From a checkpoint of a small transformer trained on Wikipedia.
Size: 8 layers, width 768, 18 heads of 64, MLP 3072 GELU, 83M parameters.
Each number is 500 + 40 x the weight over its row's rms, rounded and kept within 0 to 999. Layers, rows and columns count from 0. Numbers have three digits each. The size before them is the row's rms in percent of the matrix's.

# layer 2 MLP up, 3072x768, rms 0.0313, rows 3021-3071, columns 64-127
104:551502533450486452553447538503492521488551490508526511578559502520483533422468557571496522508560441492424486530560553522519537476525504448541542514464571509457565444460518523459492515515539485
095:596483555503500493504476536439506446509477507537518467464488488456535445540471495432447485472554541528513475568507451495480502527467534461530477497532452585534583524541472500558577513473502518
108:471472423467446517512455508529508520425514441478426497382465467497483541529520495465530458538577475507526536493509465545513500497436529436463487547456449465494557463464484511541555514446553502
097:435504464497519546478495571432515472548526542570478431483493495434564531488499577486509563500504486514409521596496510516527454547474501487490456519603524506470544498506492473484425576453491528
096:463488518521539482460470511494507514426445497533501475423532474486505481492460439548517532467509484509438453542515576464511467482496566561507498502474511453550459467548524510491474505444568529
094:506514521548553498543480555499554442496539488543539478508526507456487492513518495489570543517539543506418533495513503512555496492467512455538529491492508492456485525439567505428470489530477486
101:506537575490476538510493535467556545462505468457529458497553480464571516535508476502467477452509530465494561476498499564440476521453497569458508486455515513553519546433462536529546604457535461
102:433536514412480536487483526478513512453523495455555455544529456429510553390533439516533482496433515534476517492547458508446555512494468548496491556475487473524492477428500490425466516521498468
107:461547463438501463544487569519466538491573460500542464462516538475462524486500466483495456529514483568511476506499491443504498550477485445482443559558446459491483438533523527537516536562538482
105:505451458486458443460486493499525476546581490534566484456518484384540446517476507459446503445548498417488510498434512503475503503520469465537484600558560491570494400573474477517491464411485458
096:484574497510510510532494481558444521490501496500542488478566538433477499445451479490542489479515480571540490428534501474542467508463499496420492458465494451442509474534535488476528546459532504
101:467522520506540432526538526457508466479551488517491435504440494423458511475495479557508393516475482509521531520506510522458537492485478423509466530551455516535526475494477554503501549471493473
102:482500500539467493440494493487499460535521521523484472494439527506515453499536538501407503514453452573516526511538520472545506484444483498572483455469536462547434510550494475493552454471539538
112:477519573502477571513460483490522498442488460496486455524454439499428449571514412507455462502516481503437517552478554575524570568422522498525568504475464421522549478471445428489502516486530486
096:504525492434538481427507475565511517527513465512401484527456458515539568480465496408539528511442543435484509471477504515476554511479514451459452550534512421492560480577508536482463552406446427
095:514556554521549533497482439513524472471459547547570534493419534478511464493538451524508517542578524440500473499442477507511494478505613426528495439544469558590487510443442483483501469514468453
100:496511458477460445496407472501529578491429457539507542441475460419427604479484422472467434495510476457489396435475524494452467531535514484476488468466502548510461561534518529519512458475472502
090:461480516475448490456464503523488400442431445469457431444538521507463487537473551447522506534464482514459508471503568482425543549443539456489447446490458490466487538546479502426542527540532528
102:541431573487500522486527521501456464497470509529528483537505540458492507464461516495520499526507511497504526474480537502530518489444466457492498518520496536546468495546499476508461540493497494
085:527525430560515475487447595555536505460461537497562452423459497447435457584529521534494483444545529542514544539524472551441433517528516474485511506583503521464471462466547456511553524476528457
103:499504534527499552538464493465565473465510497537569476504464503454488485510504478414527465494482450496471494549522517605505473494509571475476555451484521485486437495461467446489545527539535488
099:528490505464490466606475442495585461507532553503514464519505534419548522499475461438456436454481471534546507491451418510447564538470526536475508506510479423472460483513570499457518536467522469
099:480511450525490480525482555529551497544501547477487533500466474504436503473479531530449508509534424453462472534496547443443570536500526464519531527507497404533524441491493468540435487446442543
082:526444471490490479479499455538559540466536512533538482449383505497473457502484542433506464452630498564514437479463462505494497516443511511508572549532495537546464505530427451510488529442470497
105:541531503493531450457428519551498512463384462446423479490442506494564592508491525456507470442515526514434469537488460511492572528445496433450491514430499385465537542451511434521496449485481448
099:500405541510447559510480561463531487469537543517528474495479486465486521558536433481518529524541527453472507461502476451479559508539522441498464492470508480507541368453467468455567559560612495
104:524544496499487487481472505519492540454515565513467505509458493488448519464468456500408479460535536472475492559531534495526553487511502437491612469464561416495417514542528561484485494498437520
101:512444528509487513456530502477505549461489515470524440527499500456477504546461404513424503523491401539504457494486449558562529512455469464439545517446534546497501484500409510466477516519469486
104:522547493571447491510453507497505576519504468448442491536480515441427531500485499510436529503524575505499563524560586512467478554481565524429500519467451502487543478579502509522495544463560604
103:434546461530536539499505534523471506451534482553568526469450542523495518444507472481496468566425442507490480524543528553450511548467515456541483438555503544501571512527485466437511536393476509
097:424518436450532465492505521566498446461544464539496522468466568539491469534441528498457515536506504553509490406470467529456532567495500474529528458544496483516446461432518503499559465517533525
087:482487516501480468502441525480486510460530493602518515513427515499429487468564482518509433493510501525430464523492467526432482465505549521537512542448439479581549452506476495552541510470537537
101:514533504480490468462399535425582493514394605516471500449477492423546429445422500574503473467565492475513459552522545499495490524433504478519498490492569498484503509528502355457565478470539508
099:458533515458491472479488518492443487531548560459477415467518510499500555486513467538524458435527512500475516521583484483536582505558465541522493448544510413556482525613437512486509445441521500
096:464484490472516540541457502500559449503480503463555408497467529510474465512489580446513479503513528558481457504466527486450536510494541443511516551511499508556521519439492478545508516406503506
106:431509471432467439483463522542508526459456493459464515422471459504504548524514542466493545566574459512524446537576553466497523469492511520506424539583604498473388474491509478503477597496493556
105:464503448527443520440429513510517520509481533449410565538550498477479542464451463561445525561536464471526452531508557464546467552545479528545539517519456455532527525501432490501519397414557507
102:559523566440499545496503497481539476425474548563549477512509415490526541534466502517432415456549457528446597514532446490450429556515521534469533463476527489498530431502504512519617549444583565
098:518502546568470520461417532482446562496553532506503571533506445423537465550422542579562538501488482530516466496594523546436582543481530531506578489556522494580539466478481487487475505467570486
091:549520458480470495534507487508520464467496448466434528528493428442517442493499461445493453520486438430571563521518452447438491516475489522464502486555543432452401532523529512529546454445496457
099:515536503531522541486496574573523477459481522547467461506486446502495422427468489477437500495485551508476479592535535507479574503446464497483493449527561432577488475447526546524568488426520488
103:459504490433444496517455546463589423478508538463446531556491479451457493513443499500580492572499512460553510485460467575536493484477525495424536531477518432520557462513593487485502459432480544
099:538572470517469481560421528501543494476493450430469485496484531442449469555425510466478526528583537514455470538534469516517545495511455475485490469459487492468530460448477498462515536440503533
101:520451403454505594519469458508521549449491501479525486539441500513521492486422520527457490463490476442449545480511507518470468474497557488449485508561561459527547425438499514449451464534496540
103:492498534546506444494473528468492478514520510489460483518545503426471552491504458517462438511548510481482524526521490490492549580519526494519527543490478515532527456558473500502537493494512556
098:558464514525480518473413438453454505474413549548530450541499497360477439513506462614535508522485463519422491483517434491498531512474503516471535439513464498473572464492520512505505392505509476
107:475572458458462518519474550442543498525471548508507423552540477441428523529540442565511515492475512509529541505527490529493559518477563459526507552581466512541534462436499472552536547573552523
104:453498446415470463554451551515454460505543540572461528424416521439500452448418489519481569498550587530543524425510555558485491533467559449505531541561458448494464512525430485565536491468495512
103:495548512444543519564484553502424535508515477477495502470489535451480445537531538518509492594469519478443469516521462501497575496495561509484551524568524480548617483509501502586459442493534406
105:397490511448550469472488584527478482459506517546513494520449512402531533445440469581557474463494549455493498496481484507465589520452513480412532514459519490465505476502530594559554542502509549
093:494520494477525518492454544536481570509480518528517531466484470513487490497466482557523501457485466461547551514440554581473464513528511391533542484553441529467534475542476463524577508501487480
# layer 2 MLP down (transposed), 3072x768, rms 0.0252, rows 3021-3071, columns 64-127
103:482515470424555505472461471523518488492492530505414531501448497528497472579478503455508490491563478471449507521491548445469453488438529425526510539455442454509412487522500442493477471562497518
090:453415437535536455455507509396511548514503499500414576570456559430491497483444492478522513472474599607537507495499508486518478541485505493516454483480527502532487471496455472423472454549483446
109:471387487560469547575412442593465493523520453521476474496501444489468495467475473418525536472585522462502452510542414438446455467461468535592528472500504471497496573389553464518476507487488501
094:548391549520547486528441511495440448528483496446510492564475508543524514505467499549447492502517482542502509537480487438537470473506504494470492521536507531500485569573464551520470499529470461
095:544440503501455482536562482517438523580476511501467552493514557529481539502480470487465510497454494499467480574504431531502548499532496457499549484438500476475454401505490558512540547534427462
096:561501478483560479508580524466453425509522514497519468543514488438482562462562491488479546538489432412456543493542470525523479399576512526411543463597565505440517503600507482477535462521536489
099:461450462536525457534461478494517502523508485461439401490489451541537513521509499470440484517458445514483480573496543556504411470514508465559510432478472560485451536451472470581527549443612454
095:507500524523463545472481554533546553540507545497547558513494472463475502513507438476501448532428491489590465472476528512573495513489504474507489436474464491565470513503496512531458555485492462
107:524433480458533526470556495491477544547488502489557439488436449451506557509499445485538480488487540476545578549513456517534493552523510478527487499483488460564465441489492550510510486552546426
099:495465539549443520448447563479442499448487458522449496518528501539537509467544529569508553536472556427539433558565545546516508506509534511447519514490560438563538474452484505532497501612559515
091:494479438538498511499484460547433526466485530546491509464512467478471536451550472414511545550441510511488451435500418477533469458509527526505483577483516491523536497539512549501445466540554383
101:472435548504510469491508464499546457551546441577498471530415489494499486471453476433499485481501530487483506531540540520468502516499537457496480496529534476525485465458540490491503593452457536
096:543502414505485544517466504491547493496515503519524511518514511507415520470498489520509402443587525532473490465536516550450481452502483445493582559496557583442590458509467568533444521562529491
108:481540587462483554479608558488596479434542447573461531564495472531459531514437526480503499438492467516507489508509529451548451563499476494535519539491453449493447470417492554510489444540512497
094:492531537581503404513497490538511458479498444447500494504489485529500520510546547478500586485515529516517565461504487524476444454481534575491498512460488469438480535545506520449507570480436494
091:534546509533467479531476461488507457462418534464469508487557474536506446521455470554570554561461454455467405537559552537463493481491530513513544485472491455489444532473458498468564491483513482
100:564374482499488531540523547460502518531463506482491478529546501503456570509445489552403439507515454537468494519518487450504506473556450566551557458476534498528480530496427506510468470496523505
089:479511479610510561428528517503481485470480505486547543581480433474505491525505498481522501459483490477492544500529492537457527490455487491421458514521482490498496551464496530492473447568494460
096:509559466502540479527484510445489458489536478481550463491494539502514546476471596487513525530487434500507427519548528506512430423544482530517471497546499479491514503511515451495533412421509592
105:520496508489509451469483469515534524458481533485508481484511461479439473520504497476488504497468499492482469504495505505543532546485578488538475511516489474489476517527496524475494486476552474
106:499415490479533481510454454418468559473478450504630477490520495490503552474503515504485467539525536516493485547489497508481506485480462583497522496493559494444521480502518500531425568446523385
093:479459491465442508443509446564518523490486507548531459509475473412488488450479492502449472497492530522500515486482521540517471558501566454519449528456442497487461453498439522485501550479541511
099:552449380430443481629497470479512476555509496454503483519463486485503462573490514536519541488548470541518502582544504446515474466521491538557481461483520464531508514478490483491536554475560479
102:531516521533526526515452501450510525466481539546434447412506460490488479489517457405491495437528512461502481534502535474463523567443530453497528522550558471485494440500441407553510537390475601
102:532528500503472483476445528455503518475503490497526521500486521489504577512468523584488497492458508495519448517464535486488515505470472541480461466491473492531444506473456541576502383519505505
094:511487549474533498495501543522509552511504500431459486508472511506395546489492511500503517439579524403480517460498509400502474492532501481488526545483594468526531563500476481508505472578482523
104:495478477499436476508476467516505501480516458536491518545469461484543431469511474535476532494506487509514457525498454547498620567529463498471525594504471467509441469482598500514547481527501548
098:523410464473538513523398516498488560602531434524503470530482415480472455454500502543469521459507530465457559558525489472559432512475467516564494538536517463428596510552539491552515389468481533
108:476456492518551499531560492451551512532539415451458482533509518529429491539485489494471542528492487522529521486533524523439495514479432480454452565439433555544506466465491486425490482449502487
106:478544466521490532530545503528408529502531482470571514491493493410559477549533490476526498504483484503526426543519492510471560629483532421416473475488466472429536524467525471441595515498433448
098:525535458475560560576480453587519481563496442524500521494597484458502459490473539533510518508507482514544531495440613532497493536510451538551522451500493514466467493474523420548509556500385448
106:548505442475514486498451550473549500503429504510514429452399425477528488498497477486529421465534471461504451519509452479456574541497542545453558565505432510548542448538472477501551515470546439
096:486535519526447517506467501546485493471512528563529465467532547464500480454540475524456506490414468464435467502504558498552464492558520569548523476469479501486483502529495575458406501591543531
098:535491445606522543511502479463495515532483558566502556554543540484449448484486459516548509495464501539528569479524512516504564580468494453529439527533507474530488514524528514483525566507568491
096:545532497444539546536490562418510473510491418525507529488462531420469419446534448542564519558484514502640520465538508467540444540559587452557527493509538496530484550440438558491507517511399503
108:551466439506529483560498484509523519516563472447473471470515479530514502502546513507523564483451476451494476491469436488560483480510540565562494593474532568471517509554450544589594469500520474
106:541526500537438422471465569476496507535587473479590498435501598521567481460475434472537481531484405485463511541501523548435422518499499459493434484491392540531523576591492489526467526454522471
095:463485523494548485540536525489484511513499527534534432456495490555437516524531513462551421410567439445521501543499511520541523583534520560444522509470488509500478447528458495534515487465522506
096:481454460462496549501501476419530545506553473532497468463482589512524504473465531496428468533599525501514513495499516543463478521478426525462514470508538477520483436527545524522498489483509522
092:485564471483452527440498469532521597444557505541485413489542542406423502457485506562454504496493444478536573465523480527518493499486482513518448495508447518470519476471463490460557551515457498
099:498514567482440512513537498502501430477536480476442544505523481532474442461558490448527483567508552525509491450527463577573515506529468527516584455514492488536505534469520520529529468579530525
103:493401522529489537519510529482505531492527471487512501504449471505451422470503478479543423558520473453586494567443565530581494512477530445513519502478473458486511431478485487477494481513486475
099:546504483491449516533552524498536520502466512486488538532461509486559558465547488500610541500432425493505498504525543452495463451458507572506459542471425477538483486406475539590455563471403525
096:449529468557423508503456477558474468490515550452525543489457539528464483485596462484490497476513484460502537519541521458592530466497462432403489550533500494480509477523519474462463466517513442
100:447489531427533521501502492475489543576509469480409531531546513502409521476535500486486484385475480464491414548537458481468440577504446471495467562502478490483470461474422589443507540490441547
093:494485563423445530498569530565503506513562524501529464459517494456491474496536487441500488519531436525504493515449539461474488529503504502443547584522581438480468477497477461536468531485461505
104:560471496488476524452477465466483463501436577480524509516446512462461465513416436387479476434442576499535507474471530498500483521549522513527531600516461559475527532433517472477492453494467545
106:567555506510428460473494520480484505464507425502532488506476500536462444509542523548541548555457512501510529547438482511485421457461430496515527419464448582571477493557548523463466529465510534
106:453540427456551508493481547514520585520417539510454442502441476458467493436493461470420475517484520465545504396449521483469451445515539485532500521458499500424443461419509516432542531523461512
097:469429551464496506455435559457453502510403535469528477443496498479538474555534483517467457524535528505479502485514443586507500494500495538505503446530475543497489458512523464452523507485425479
096:467469537515514506463467499409446530543432545561489461398468505488529502527475506448535512550506487508523514522529453466528481502538480545501511583535486428491425536533440492495459497481466528